Weights of a small transformer language model.
Training: a variant of Muon for these matrices, 130M tokens, 7941 steps.
Each number is 500 + 40 x the weight over its row's rms, rounded and kept within 0 to 999. Layers, rows and columns count from 0. Numbers have three digits each. The size before them is the row's rms in percent of the matrix's.

# v: layer 9 attention value, 128x128, rms 0.0686, rows 13-63, columns 0-63
# o: layer 9 attention output (transposed), 128x128, rms 0.289, rows 13-63, columns 0-63
# q: layer 9 attention query, 128x128, rms 0.103, rows 64-112, columns 0-63
# k: layer 9 attention key, 128x128, rms 0.104, rows 64-112, columns 0-63
v13 105:587500490476529463506479486480460583413524446511506568557502461464468447518515545514555445442502440586487450523540447420527482480512519497477448512500522502556513528486556487495519440541477521
o13 111:437547569498524497398542452457546473506521482494523504501511501515567516486493477549506465466431543426530502478476551515561565564448473457536542472487430533496568508529467476508519434465477505
v14 106:507513594533526559451458553529497506516489554462462421452514524498522588432534450492459487440522491497508466512556442447526479519519490485437490532498556478452535525494461487528516514555521448
o14 109:449517466463447490461507492549479492536470512453476551462471465510449536562495478518562518598452520546514591472477493527536582550473538557508530457487503522460443506592520489382427467488499539
v15 091:525517415463461526519444483513610504497520466509502543488476506500516519553479464472510470486502465502535456524498485572494559503398507522504510469484487477525477516450528481523557581483520520
o15 092:511496524536475553512515535487495480514485533464557523525512565554485567499588452493416502549468531513497534467466465454494476462571443508441488507470468463529499522517452573504497514510453455
v16 104:507499489523529436542518497580529547464570436419518470529487438433454542472450530528504542518599558530551509483457498431477488495439545454454536560543479528488494537540538542531527567464469526
o16 100:514480482521434514526501487471505456521425541468487503485488494477546543509532445428479470505425492484492450469542513468476462522533388512606552472442464500463446485511554500463473519536565483
v17 102:520424474456486510481483504423473491466526516493571523575564529497481482501542522522530497523536546547491456499526513477530468459512493486540565454484544505474581598437514523399566450500488485
o17 105:490547549531524441530542512508577506571458522507478518424474444528509497479390505542501486515486540482459505425491451496509509582504445494505460491496434534501520450494544457574481487531482565
v18 106:471534491454502524446488549505554574527526491447547600506537479539479519499590456472473527483543436497524512510497585511503493565564433542474516470518518496517541526551538412549489519521530478
o18 098:474483488560473473465518486466504445505386534499450511492423459517498489494473467508553475520499491497468543575411491512388484475497522501492529521497472561498512466453511586524480504502517529
v19 095:499512564499485495491510491478498542477468591465496505481455478430501551456463538471543520448555521535560496474429450532473474578613454476510536555482488529566458429519507459540475547442458498
o19 099:485527439561455454526435540474452555511503476440483462543515564484459449470526507518497441590493465528433490538522519457458530500450471562507514462544518483431449549467435544489565460535525510
v20 094:466589483500496551475443504533483558463490451533531425444493521526546527549523460550513434482510593513515486480499501528541597547553486482484465418543498525584479489490529505485525508505456506
o20 095:550436562524468481619552494476527483497494477546560505549515477530529461515508509513553556516494529483421480508475493413528466462481486495489519536490433504436542484446501468506580540468496490
v21 088:468525501512461547506525532534527479451563449452463529502516436499510491533523564426483598487480508470472487461511516492518529488492508613504484564443471444495507406469522522579492508530474499
o21 084:544589512444551484462505492478530544544512512522469469471435516530494551447471474570565518549425479533521495533523503549420536532496509430473468459533531477428447605586510524494534497480462416
v22 098:511512496534584492467537501518463517498519453506528507519461554496522554442584506435514434534443532379503450512498528467530442535454471590501511495444481569561476484446487524536489473497437485
o22 100:491426500478527555501433459466503418449457511465512501519529425545481462519462561505563569491489517537500529519454483484493474522529541456489470454494450499500484539490545519489433479472572518
v23 100:487506468491464484540518514458613494550597561504417462467486439510535503494501522586498462501512515472482446523510470556515447585530593543528467555486487583468466499488483553449469489421491471
o23 099:483458508489551437466518542552440518432485466535534578495528564469502562521414481419505532509529531533470512476551443496414497473473483513457485458495524386518498510506473539562502464561529518
v24 099:502536519489507478424514486507547515571494521458521500508522441479499379457534514532529499528532480571464443469452483462456534487514468503634554563468493436457485471553550499561522470509591552
o24 114:478521489506487443442478511505485493554484459503452500501486477464444555538473479450540470442480530461577500580551566515497428461466477514502472482546516617527491523520540524479484520494391412
v25 095:512478519446475556545564482466489467444496524502545522486469428483551461485515502463472479499549504480497518442569473530467467496527476567397463606500505484484489494514508471506457485507491444
o25 097:398477478512513483440440542559491485504465462498523466497518596421496446514435487593528503535403525536501473531442443477482566478447486464507521474477462523478472528470532557547431515485558514
v26 109:497498606502474441502557421515501495523483556524551527524437535452441520563437487460445510541585484449519504523529517497514510539489562497528416461492492466491480536553481494549533512456519514
o26 128:493485434472551605534471480501451442551536423481478487528540520512552430469601517524457470465491480516526530498484443493392466514539491516529540507461524458542547483443484530510481570475552450
v27 097:492480504519521484528507445441554490532525475525456570487498523588514502507463488502495524468481535448546531431505500515482480562479402460594514481494455414490573510487465513504484526475526475
o27 100:477488457508492527464532512517505484507384538471478473509506449465460507517497424471489486488552476514477493502470475599564457494534536532537548530553561522535530511547457474496600463547468459
v28 097:515532495550518488517487540513531538505420454520529468515509541469531530471507516606465472480491520541483531514359537513489486433516592487487488479522559559480601472479434504441534474544513487
o28 102:572501523469486445522527526526581475471499526554492499490460477533486505484498486472488496502517454479445517449598476494547516521516421499509515548533439456495550454521528443532470535442570577
v29 101:497489472528459462445524406508582549561554501514510521473429552494522395506483527494448511525496491499547487484503525541508541524471494485437522439561479527511503566447505520521514487572494538
o29 098:465468519572535578492537514484500500464530521473483497527549516502513612565490440450555465421483536481405565470451430444522462523510518512517438552471474421460459523531531484499522534485473442
v30 104:457501523524441525443469512490550543449483489535448543572444511474563495504435541529506465532514542511488526456464467446508526503548567480441591520466502515495428546512559473484533449521495465
o30 104:517514473475477428574549496520454513513513503519558484508563447475542443557562548509518497440477501525464421545551527536528478571431460517524487526486447508498496520568530494527561484501481548
v31 110:456543562403483503568545529469499486432493548507445512504513515464486497510484504514545539506513448567513490471475477492434538456541480556498489445478478525402502528497513506536547526476542519
o31 128:504500488471551479497524449511532480562557415565470453486521471481470439568540531473477443449569529508459505524559484497615475558500522515528515517533571461511493494524511467462501474546506463
v32 092:544528447528512521537474521501467479491434516561494559488463479504483488531500493603501418464494459482460507454512482551469486583521533477603498528566460539473511532543522578410499490482484517
o32 087:507453495492506517523531505505532473513542466464519495431567485462461536487446535436457561513536599482544500478566555527522495409530512521446503526517580533521494514483551451526423507498565606
v33 098:539470527517470441522507430533504453489477570531572567478596461466459456480474512465501526486483548549493495515484510486478530574512504547500419476551504453480487508540495478572470505459482488
o33 098:446552492512532537424496549500481569504556501442387461525470545483522557489490491516458408561555492502459488494490485545456521472553450520524577444477487567559497528477483502451498532526538469
v34 109:531493560554540470455514519476540485445499431542555551520536555526517568500552496472452538428544480543432488470562472448484529494445428432508504484499459520483524547518476459536527570482471495
o34 120:485493498489487521530562473532539513519468458448390457486484519497477457538492390501519462572511535564517529500474502500577512520499470526502520465489537497471524477521505474499477543520487484
v35 108:449510549404447505481450487500556470491460514500511520543582486490521424560513504528484534498509525499536451524528447510503416502568488482425497460527465476575467437529555489424515447442543542
o35 103:510495500551591514452527525497427505493539492557515493425456523499515504527562561510487497492481479485470483470456502446409521462409532481588477510523558563506513557478476549556502469457541455
v36 093:498471435468521523456501441505542509494386513493513528468502515482465525439471487436511513546505543475506399479539473468450478457455473531548507439581551540481453493520514504485497532476480526
o36 099:432485558545460553492491501512503472460602518488431548529430564541475501552551476483524498469501471517516559472449526546556444512552588460414509482458474483498475526418462523487440483488571498
v37 102:528554458464422529466473461529560501429463521472546544499456520466573471448447467471490567541513475539472495555538529505484503550463500511470516472490603467521474489486522412505559453499577513
o37 099:495538493530539521485503510520472468498508565494435496474500518515518445500569555572498490478475509497505486533472496534470452464526517472453477453496424579557452550516578543457447442449492476
v38 097:521573527479493535509507550530419546525423496566571548444529502571544479457536519458522534540534555492538516502470536487432544512522458409525504456541495472500534512442489529466516527540470532
o38 105:485487508568508475528497490494595495516444498493490462510457423534445493523475482520537487462515440467469484503491500452601442485479448553442552476504448600513538574506447462515500475500532400
v39 098:490533507526464510434484455452513499536511528568557516500541483501497539460534541465497413473499496473551537494537408469540468486482525507458416516546477404472463495475442467488473525496526489
o39 100:454467453472554540508438480515431506528531467500472503522515612506448549551463495527452546465506520556489551502519465522484545488493536490519518548482521510484532429526486530481509441521452493
v40 092:469529490509570538504460526515555564520529521597560454463525534520449455496506541541520491465525522478462520504430525445511541555426444507546454531481533512478525526527491517397472540544444488
o40 091:601455490541540476497564473548497465541450495444495499506488486566554491523510431488490482575490513453519488516557408517537427425585497474518547524503577526485527531450529488540516486505502502
v41 092:529369581518554537507516482548535469528496417520464484510451555555565533499526508473515517476465511474480555537469494492471437518511456516446455472495459550396486467481500505567572490518473437
o41 098:491591447502500534467473483524591481450483510482525492453539507451405477528452503462497458523503477512489451463544505582522568502478469535473510545440561487459541480508515544502569522480578472
v42 105:449470541477460580525464468495574475485507473517498424562482505508509498523484517426449576523493528551552501547445514455431483510509481494528475500470470551507496616465482494498539486436475522
o42 108:479494493549437447457548429514497494482519492524492538447540456499402503464492472545496457482500492508431458486442485480516473455518455560513531522573512503482488461518528480529497525540490497
v43 098:441445508519526451525508502464581548487510561594476520530513517476477432467560576476448432525455451464516507449514522413528514493478423499452454401482504415541557510510563540505503460483454527
o43 099:528450485528495518485483549513506473524533440501430488492540479525530504534487514467543550433547598537460435539443479563537531504429577480576562560469510535475547490444487539477520486555484500
v44 097:503497501479518531546497441514520479450495502459493551496516522502536442526488471542488587508474556513517547501511516496462534522439470508537535410577476604508493506482513507490555466440485544
o44 101:511527499543447433487580507540528529509456529546554443455418486493497480498510516512546445502513468481423473517500513448571475435503444448480436487502498542526509537504565469548547515507500443
v45 092:520541490433452496539476552549431462560494489460415510510474535467523482483520472528516518485476524521460554497500606453494404500496469477495524532485451526480511532485519496504591542443502473
o45 099:560501457512528577476485497459489424454505551474557463437473446491494497471488514509491481482514498495539428508506474478474524570537542571433511435518493467548559481562572385453452521490555535
v46 093:512510526578505532486537572462417546456495518533546468516575464523485619518483493546482427538485493491517484538458587508503511500530446531481493458558463546531452491484532487499553476428529526
o46 094:494454504497502514493488362435549502532519398435509487441519489558481491407583524505523543465505440576503612452528512436476556456520529485592530528496481519496461485470455466521476534487495549
v47 093:558495444537514486505449504507536550445491511520523483479558520495571494492481537454456510533478473503550474524459490436515539499423497465514500583487545515484496520452472507479492524454452453
o47 096:511500449497480531497483462523547508483501494444532463496511421539464519465555469530492505518436461433529518486449473534508447442525452510466550492511486474525502560530488468485511433506546538
v48 093:422504480459550548509459549578526516543491480522458590460509509502469495455467438511480444494437438520514533480470510460549441557564521483512427460452515540589512489537495515480481492479535478
o48 096:524458470528484521487518497451448487493502507455503488451530508470555475507463545490512512481517476476491527589565483505455566502449545510513568554547508463503486495483489456507459420462537572
v49 104:520458490544536614524485481521496509426466473561495462556461528455519501502451549578485455477481566587480524518536453534499467506449460473555523521443538548469611569505542484511463492479521534
o49 102:478518547457506483561506522455498430535463459486471520469578433485516508399461502500411478507515516464484489499532521440586519527528467501479497483546503494481455443505576447473513556490524518
v50 087:539418475523519509450504485498507491465564543525488473515517533401524468530495531503500417435536510529476528558517467512504507491541508520531522444444515441433468392513570445529528504481489507
o50 093:520502543394478440473449479530565585455483469434431516487484485567524500519526502506515466483480466489456417461491555531433479545494476523522498498464515467641508482507455538479619496499544510
v51 092:455499490520503511510561522489506508550451519518552540510544539447452461443540448448495493487521503504558443494500573529509496570603468500453441514463573454425522475566392484492477511427528491
o51 097:465524564523463502553470474483431464527541462506421472560427489609477474449506516521453526448507494507464514517509477531449519486440471522592565562522500482599563502464532472520489503513543552
v52 096:517525496511522414499496466448515489498493508450483491425510476617432507490472502529489509510478502504542529554540472437530436538523603466501532546466471483475415481517554499544512451528502484
o52 100:430519468469463480428528512551451525531439468546577575529508520423556541513476482458520532556537458442479509526518468553490522532502438523469477465496461481525517475508404517453487525504517526
v53 095:537468439535456466437582558518531484513532527530523426491504557511484498524509519512463501495550495457541543504469488518510473556417459556379520525484548505478502583541562536445513539509479485
o53 093:510577501555478541531502480490455514469514509392515540539514519459535455489491475502541469497450505516492497489543477508491534455450481408487466497434449512472548457476501594512484540493488467
v54 108:465509525461520513441517551564520533472544506518517524414586502562501516496523500490455481463507600474498492463492509533552537500582481503466466536480499490499454505528535446517504507514505448
o54 117:486506518512477481547515536483467480560531473541469565567407564490529497508454507510561458464536457537491512539528479516499488472366487519540525524425477439463496472472482538518533451490582426
v55 102:464493495507551468450534547533493573539483500497517475414448488513461522478483392490428516490479484482584470470474466453477486513533614574548512543486491487526463439497470474500435514514439498
o55 108:515502464604364458563501487485493455495477503451453512522491547508456540549594516524543534506439505458458518580483494530503513503504510490463504545529486441539490526524459453499522474521515532
v56 093:469536454498503539501558514426513510505510478532457468510517476465515512474483505489511529506528532495477491531548571541545534480475463473570503523506628487567505540464472511434486458528438532
o56 096:549438513520521492501480489476393535500486565456575534461502472575465445443454461565507523518481473477549498537491469458462486510454554485496471518512447473513492550458524529478523558461503482
v57 097:496508511504424562475484512535476529493493533493494454393480517503491477613530566449521456499513449522475435477483522471554487529557484559484520493474448439500527483538586534541456473544502546
o57 100:519516579522567474488512481503543528497532444563487479553499461514510522481499432467551504512432477494503473529490550490465525523471506447492508429502593545432454503533379494476537559436467464
v58 099:517515503486493489531530486451515458595498450499585478546417494489537554498504471469562542492494499421500520402501522504473393469498556486468472502475473460512548507471558535455519476567535522
o58 092:492468539450565514507503513529556458437411515565414518454521473541447486584482495520491526499497554538471430544498447495548511516552562500486544480544497562435544480490473473491440533496471509
v59 096:462571520420504435528490561583536411490497494504622432518512502474524495516531531448504497507486498580554501483551438583419499467445508507447553468570473452534534476487471449489486517442511388
o59 091:565563519475508565457528468523479547480535494562530559491483488475463498469465483563470534530516540460487540487417452527556481516554446517521483521499547579405505467501562556539454475514512478
v60 093:520472468502390482483535492472454496547442525564545420489480499560436507491560497479587512448608481501553498498536474495532532465506422501491445527430470531509478463404521511538495513487531443
o60 093:446543479437606576459444441442528532458476551455508581526523484421505495551506478526469557533434541485482431394485514543486517583512571508452485515516493537506513510483482511545524486537469540
v61 086:449477525471498479548557486541479516516532537516469510499567537468555451503522495487526425459460539432522524489567443576497495505529402440488531380532514465491454498534530491516444458492552497
o61 088:439508558460491550482495501509524454440522441504503504487482500555522437519520494458509515459571476544505491507419564486457453486430575514562489499487516460488507498464436550481581523540520473
v62 094:431536524507542510498566511488529568513448550486443569489454498467532443476556409493520542567505469500554495606484469518467521391442515490458498510524515496501537551552543466494553472473524609
o62 109:540484437526511501489480502464462442509480463535494449541505404544478457523543569548540460440532501482516482512455567454495461475507533509513475532493502506517449543488487531482428529521438472
v63 096:522457513559459517491443425430510493468546528493509514444463505437517511530550512439505584466491504510491514433490463478570554531484493489527442415503542564474504592495543503509481450446454495
o63 101:477539463435534444497513518484501467500464451497574523514558465545503444406513485548506440488510533502525468528457526555444514483497489502530442568458498469500539491556517481533616528522472536
q64 105:594461528575484439467459503505536465541520476528424538483387540496473535508460487465514488449521485497493485481595518526447466513520489448505505493542478489515501466484469470591528506488534496
k64 107:478417466442477484525561550551527483474492421487463472479536564485540504474569500505474479475481484500523454538455504520544521497529448517538505514440517479532517492549457475538535537457514415
q65 093:490432491426532526504489526458516477552413420518498510560485454443565496478463462444469532605515435488474513468463518501584520496428502497491581443468488484504435503522517473475481480508500551
k65 095:432447537519485543578471495524428516494506490574492526474550447402538501541527444466485539552513534511484579455446510451530464566533455526524491501540405520489508478532473431441527578500498523
q66 109:431509465557476507435499543582504513524429477487488549538586427563497452468524491505475526510483478521374524434438456482575598429504536484466520491508463526507518516519532538505498531498471453
k66 111:481517450549504547459479514575525526463427474498501573512561400554504504512480514495515506514483493531419547430464526516564559510514577493470543558528502527462570610511468507481516454509538498
q67 099:572469481520471470569534505598528507517533450580564512443565530501391532485473494495545496510487443447453455545478468477502463576537478467469521490553533564552470515484570539543477464525438499
k67 101:510514478514434474555501475510517511473449538518458490492565474508482472543506463595491471492490516486518414491495543418577555483523377456453496503491480513506511480445549523477532521522486483
q68 096:459431526557486470575454469477493558460538492512462495531543480539474517482489503458544435438566554517492497489539535536527489473481532587489566481579516485473549458499489555497431468548422429
k68 096:543531544451439505498494513448522499512515447497462549439508525532473489517462512480489543489537518529478475505559542551521456485512465526494455456499565431531538470564497511515461472496552445
q69 097:493561442447512508430463459485496515483536562488472503480508475471548528473486490507526518482544481478507437465571520511518486506523508469429458464496470541524518496542498457477505468453495498
k69 095:560567475466567531477458452486497496492502539448517451487518497455579515484504413543538475490509465485512500539545531520477484509447429513494483465479465586466560531542484452490478471502535438
q70 102:440571519498526504566559464532548493516445505519536535486501512506413495566455468489505474528525505514462509446537515468500514422497473461491576439504469502441463541453610512553471498476561471
k70 091:505503466512485461547505475572578510514441449520466552474560521543500512560484520535451421524485522540477548488503431493504465445525495501478575479551528490531383526443490496468547478536589516
q71 097:478489422480513416416422541467448550408513547517490507530415573583544525496494469499505450499524546494509522481541503468534532472533486535478445491448483548533517476442450529476490502529496552
k71 103:479487443503483481461532557492439434474520584514476513520502603472522514490445506523533504492598552538486539484500556527544520484518506554479435487445464491449487488550428514517490495548451507
q72 103:475458423488468481480534501486511511524457420518529575523509521473549493556578521448539433483549480445541509459493517527429532488468513487529441483503495617538507449573498534539546500473519532
k72 101:503522468524475525445501423478476450486452477599504491467484477533553460552553530481575487372554520477530548452484550538460538508458477489501394506504502569514548461495458492482551515521508524
q73 117:550464415505482414491457457466511521493478471518504434465536485503623471478533516506468468487499541582555465482563523416475482429459447530488529492551533535598483524523562500430489485589467475
k73 115:536481466479491538485479476466535462486462420455449471510534484504563478454519455548521495446493529504496524511545505474483607484457485526429537455506556518552541515527582505581559550462435414
q74 113:481483513481497494476508516474518529526474486530523498539546564472414568611420468501501604554500515537487552451496480442509553439446475476528556517500480504437527524529484444555559451543469482
k74 105:492521494427450493505487509546549505476559471534444555539483549500523512593481494482455631521533556521487524510507474498558490491481488503436515500491480528468498499530504435436472427509485542
q75 107:508467490512482482484507437437518470443413430449469505474511569532411558443550472510583544531517563476486513449466559495524547559483491529418447563475489537507487542614489483446539496489535502
k75 107:503490488469476494499435422482572489517499501475489500518461500492380539517524483449613555503469555445517543502447564538562548521486487600464500500558452487452467518556512525423487510591457535
q76 092:516569452557528457527555561495477537563554517535512523488470480537435538487519504443517482546499501536522524514478459467471512501496443513482484560534566500500471491542521441483447470530451472
k76 094:495457422530386482497511489509523490492548468515461426547436516567494510521554583500554512546537539485434478490529477426508481514579485454503445518475541509483453510449572461510466480491497511
q77 106:504546559545474418488498541535546537488548563427462428517447538419468537515502465494485451611512490562476490495543457445542519503528457452502488521507444530444509512523494461587414508458474487
k77 106:507541512494501533476490539542558539422506610541438555530492541548496476527503471507501394541531505479530429483475500473540493535520458516558547495535443528542471559478540500512468488533468488
q78 105:472483489458539466488526440489506527515543464452543484483526540573509483452529528478512402468500448523532526444454523522525500479461521415608557519509532516516575494488487430451523538416512481
k78 110:537505511430524512495580561448516523527522498430466500471489468502502490471469533501520529465538520513524503501510484539519497514514516446583523542591489526527537489442405434446581557461574503
q79 100:521528519497514523485482550507555480465457566519531485482449410452437516506563457466491499517485500525461508473477563528521486522496516572536497451555402530565465510517513497540517525478472446
k79 100:530457527518477460496465479525514468487477609518501502503429436517441508491475534434447514564522523538490541516499507539531459467506495486526394474549488537506495446437514492475539592496457507
q80 107:450475478452509461470475506506544529473553474427524546516571493489520515487486524522439486584453549527501520504441497455505532467482518544499477560508406506490424468469525480535553507469469468
k80 107:496537486472493492459538511530479562505456443450569507498490498478523501491540474559519476522464542533469512438490502464470487503471469477494497496513491560509531470544486473591544445520462477
q81 095:428507465482448480526558477452489509492439533549496450519501493502490536543424485419559478482481503527457541453590454448504490539541526559499505499502550497500462566500435522535532513481490539
k81 098:465472481483499455485508484515476547520508490515492501536531557541479476529486479432597519493505528542449513498590480485481473472485495574505528533496532552477471477483494493516541570515479560
q82 105:482537451475484423556439521518461531516483489417489485476462443507452474462470509519577549517438437458524517520541560573406528486529490520493523533530546458532397547454488534444508508524517483
k82 110:524527493452538515530451474473481484473419547442524488462479449578424480486472490513539545457470412428519529500516512486435551502538522435512497482500524468503450556492543537492552558531470467
q83 093:519485505442500522514485510462465462520517508421504476547538506579592518450580451560496481436525508525470548505512470453457518517468477490525553512421514440524461504444485543487462525378555510
k83 092:486473470533493532559480483466463552485482499477525579523587530500491493409480491479481477490483491563527510570432474440479479517534492436501551541531435454476467476505488549514500507467556453
q84 099:523543484459525444498555504524507457536511478506472453482494457538429525552480435449449473491523518550452450536477516484507490508550499458452509475541580553428448521536511585554509469500427469
k84 101:509470454507527446511494490571494520536503523482447517516479489498457470532522473466511433515586589560498520512467536522494471428590451521435500441480559507517504528449558490495559496494469403
q85 113:530526489470541462537468477486504519445447588445546517451549563511476430486513547435513524497522506425508521613506515484544453398521515499497525522541544472476498518451420512574563398519478446
k85 109:518456476427463469537489487446469627460479605486547479453564565498569469475513503514439547485556515461519464538554441513504454459518501517488538480519540480480519546393426523513477476470430491
q86 094:525512541492513539570421512441481506521518440511383501427511465502501457531518564442506463547522531470471477444514468512575471477452490524599474486535535479409476472515497502506538520410465476
k86 092:540437542440599521517499439511493611602508476473495482422508493495519536544549553458500458522493455498473526502506476491548466505457432505503477408499526530444409484471476517527424472514509460
q87 101:551539450516492530491501448434512505530508457434493550527449593544486503492546471467495560541603511535528527437477420538465497446537507523517515495506483416544514451493489539492457421429502443
k87 104:540568423486505527483441451442481479551475539485523557523502545513461490457480445513459527500488584472475538436505483554515466533553534488504485454472480410501519504488489556530439516415515544
q88 103:573518485535508527466558533485497479505503583459467494502472482527489442482526433515408544436451456531440489467519431509418417514571542541518541486517488511530484534492531498470476480563547525
k88 100:586508530531456530473528496508532456453466555501430469519506570422502489486471462534423530547453459556508499420505452537484485465475474474508468484509552483507467494488457459581473559503505487
q89 098:458458497579458500498489503468481509558530488461463454530506452538525544451515645500476491484499405436580508534542488534476456565487515455498507477455474511605397545466527524503497511485456439
k89 096:447521473536437520568518491496502501597520494484465501579548464501530492476553562491499488496488396500571467475446497535492504462516525504457450479502428530547478542472486573465545495506440420
q90 104:500561538488556448486535545525557581492465518472546508447540541481493500482457464486459455533511496508426449433522483528563569568518486494489500439493445536483453483446503491539504410539487537
k90 105:507533573475509540511552498555588508447519511529585507482508516527553549461511551493480428525526520502447486362514511554508609455529457529531547451517485486500500446398524479493488497529503448
q91 107:496497543491492457500461512497457521550519487502461412552470528538528493613553465525470527441438515529490557454516447551545445459492496465474462588549486437528477488502546489493502531570527513
k91 108:471531480493545430477562532476503513503525513539444487562556510520442498486558511549487495498473451539440617458528500439581469507448484489569497484465540463531438472481504462483476475411545439
q92 114:503422452497416588506418466484465463509505471511467479488584523476523484506574488480498443482570485545588498526487471478443437502518543526468502490519468531563515487519469588453450498516446527
k92 106:583481497502498563520412524468518435445530441530492498502537504482541485506575516516554529494465507498545476526520521521492455454497509521490480509530441491519565506523390547541488496444392439
q93 106:507548500494502547445535529445529518510481431406529580502543482453521511548446481516514536565497511517535542489465548447442488515468457456522520496471486593488539478471536500504555520556507446
k93 104:417513508523444494475406528504518471522490496348495485567441485496537519528481473497497498559510487522519535445508551414454524460508503513518457531565487519514454479407519538521540463568549524
q94 110:553555496394490548476476430448498548540487394494572465492486452513509501472485580505538473530526496521563520476530523560473578527484479479497458538524537493451478486439511545560542499478558545
k94 110:500510528386493578552488492546486508490532386470525481517522485546459457437514485509571488498528586446519466509483556525471494484486514486517494535553545488492504473502541503516524545460553500
q95 102:465471490542579481458520462550415527509592512516470432577478522508545484533519526574480529502512547473502501480566476475537528536533618487541458490556549524528484546559519504419431423495477477
k95 100:485576510515498507468611513474534484514553568469407533545416501496506507478526454598510509481473472530566525502499446476526495526521537522496528494498547547530551477521542503484506462493524435
q96 096:481434457459515496507499458510565573485519522476462521501561481521481400460565450529529521569543581564503499462549469516497516456490485458546401496466537511488539481490442502473546585492517551
k96 096:548607483432560520555522405482513521469466424464487507438524492468541490523487476548528496507490574492463559555552489509512513493526479515534485589444508502462487448476445524500497593542500529
q97 102:467492513533462552575574501533604507429580504464425511409539468413508491513508528464510511502541446493435491520462508490448485473490434459528474574496497444484480467491561493471538480536548490
k97 107:545445539562518481517519499485549571466528513484491520448536446466446499573532513513435513473491453534425452427444467488415507412474481446472472527485523490437489461484462498530555530561504521
q98 096:488514510514447484498494503515441505440529505436439548474563569451519517559457533485515484483535489505481438559571414513437465434435546546533497457459470546504458481535487551512554497554463470
k98 097:473493527528486549485536509530540455430535526459494533469576547517475545531481521482570547517456445450470457437561426553431497497474497583482417499472515448467483437472469556519599493504478437
q99 093:467444483532500525475530563579472524505491428537448480496495511439534500458474553565502560518499458490545583540472428489521465486535473552457479499471542489473535476475506532468499427432550458
k99 095:496492441564439551431524541561459497589555472586497526436495545508500500497501525523530495491465505523503500500520454453506547438480504491538463456495541520422527491541511515518466494463566475
q100 097:518528589583510491540513546478418462469474465492509465416489568471524564466495649440533531549494539423434491509506564443492523520489503469430531456479491518501492519492567478486486455482491514
k100 091:430483571524531499533514531454443512445495469527499490488485588498489611445517574494524519489480492492490485485484492453602579500432524478449556503555473460485497522473525496492472497510435569
q101 106:522533488562433451507441506428518540484528476465486531457420494567597503467475504499475501558529546541459534461489519485436493528479429471456495518477469470575524487575557498450541531458498498
k101 102:503523491483537582486444523430484463458490427541448458500447517493542500489525540485495572542562525494461493481475572465539537529488553486507514489494475450452501497539584525533528565469496518
q102 088:529509544510567562518514501504466548452459441458540481542447483561462440482526482471530450511468390470559500410469478505519505459564482485491482598462546511457474509529532458535479537485523496
k102 092:483418468469567486529518513486547531585471458509456517520467472505471363472499542544498463530500445401508551485490482529507475552484516463456465561511473445437510504386540508498504521485550594
q103 089:474585572488483511476508566477470502502469483459564468468530425438473487529567498516626450487518541501538549560475552455389528515560474485484504551547453465481564462497525486529495514518501517
k103 092:552490549496485501532521503483498516517470497488509503549503555458522419583487540464486553473484459437533502500479573483450428452456486504539464493549568454476585564511466480481485418521504527
q104 102:477495518528507481472489498522552512562497480463476520421501466520492457442483497465414479541469464541442508573494464475536548558526462549489548541537505503573541580514463475479493525459592579
k104 102:482468566606498536494485450489538478523462536444510526510507560558512504466506534527445436554441479482440472511505485420525599522520492524542507471529467404485549495460477460509509614447486516
q105 097:439476449498549498556453467520429486487544494462535470464461453433492523458561509481531452477550457434432494544488518482449488494537490454482477517531483549559500551528516457529512537455546503
k105 099:447534474500531537514512507482435541504584532514493478455479545519496506465519551512454428532495528477516466474528539512448518529504430466472433520543484415537537592490449449485491547521503463
q106 109:484512598469478516508473465513533489481545495404424495511471533583463595568527533453506495509539458498510531496470515562501411473506478574510455502524503553538477534582502503464527458507534547
k106 105:520501603487547485461511426505481436583514521512417476461485567513438574537521551540463451443468501470485510510533554586534481508414518484514477506469489565503534464484477512512521529486493483
q107 097:473551478482524536526493453550499422496484471406496450486501457494490556516503404460531509497463557498559488512502443504471505451529508422472506497477463560514532503456481454505498486527469559
k107 097:470468460464543530531486542544479414497465465497532565523549465505421521491528538501514503570489529480509488460524537508389483478520470436506501509490505493547517505448472473435489444500463515
q108 098:501504443491487526475480441468550458503480491506449506516487439549502471500463509543487497480497538502499550544506513486544545485559582462478520572465372498499508522500539495611474488452528499
k108 099:510508447501492512472477471576490485519514504515486526468465462503493457407517582546495503512452566521496531545475534440475483523548434536536569607553485483561438601507464466533494467453466528
q109 100:474520561560469493539432555550536437520417520453457528525521553545486459546517515500498484536519497533477478522525515501487521546419573532490528454519480445501544460463421427492529450489573560
k109 100:454462592561467565539491528539487462536460528522444534450476541539512438545498471459556524502421572505537456523472441597501554500427497490567543477404509494521481463470455429543500486501513500
q110 098:530512526481480474463544438527584483417527530487453442486560560456524478469501488474579475498457483441439506557475531551505591532543507482509545463436481444468514431514522487498472526539539524
k110 099:495517513560467469520533483505511563438501561426484540546506452457556552457418523420551445465485501517460551477479522577437534590459407555541539497515508441520503525542460576530459477492515569
q111 095:521476496463505560525479472468505414580434507616433378499426503444521534445512503525492499595495517527512498465461505515524545482509564491446500492441501497505577434519503549557434534463526488
k111 092:566481522487539498507440513437429501543488533562503539502439484510545544500513514494513527605526565505532582511389554488505524439506461507487484485500586520532523494572443488484410454467502554
q112 105:484481521520418487539530443504487492543417510435482471466431524438511474491514505503448476510564509432550493472520508545492564482468552547529458491549426532498548507438469460519575469575519553
k112 103:507520482538461512522470530473450528545521464417537448434521473496539480414584531566494513532583461469477486537476460567482566442424486580566498497559426469583455457445518472478534488502507464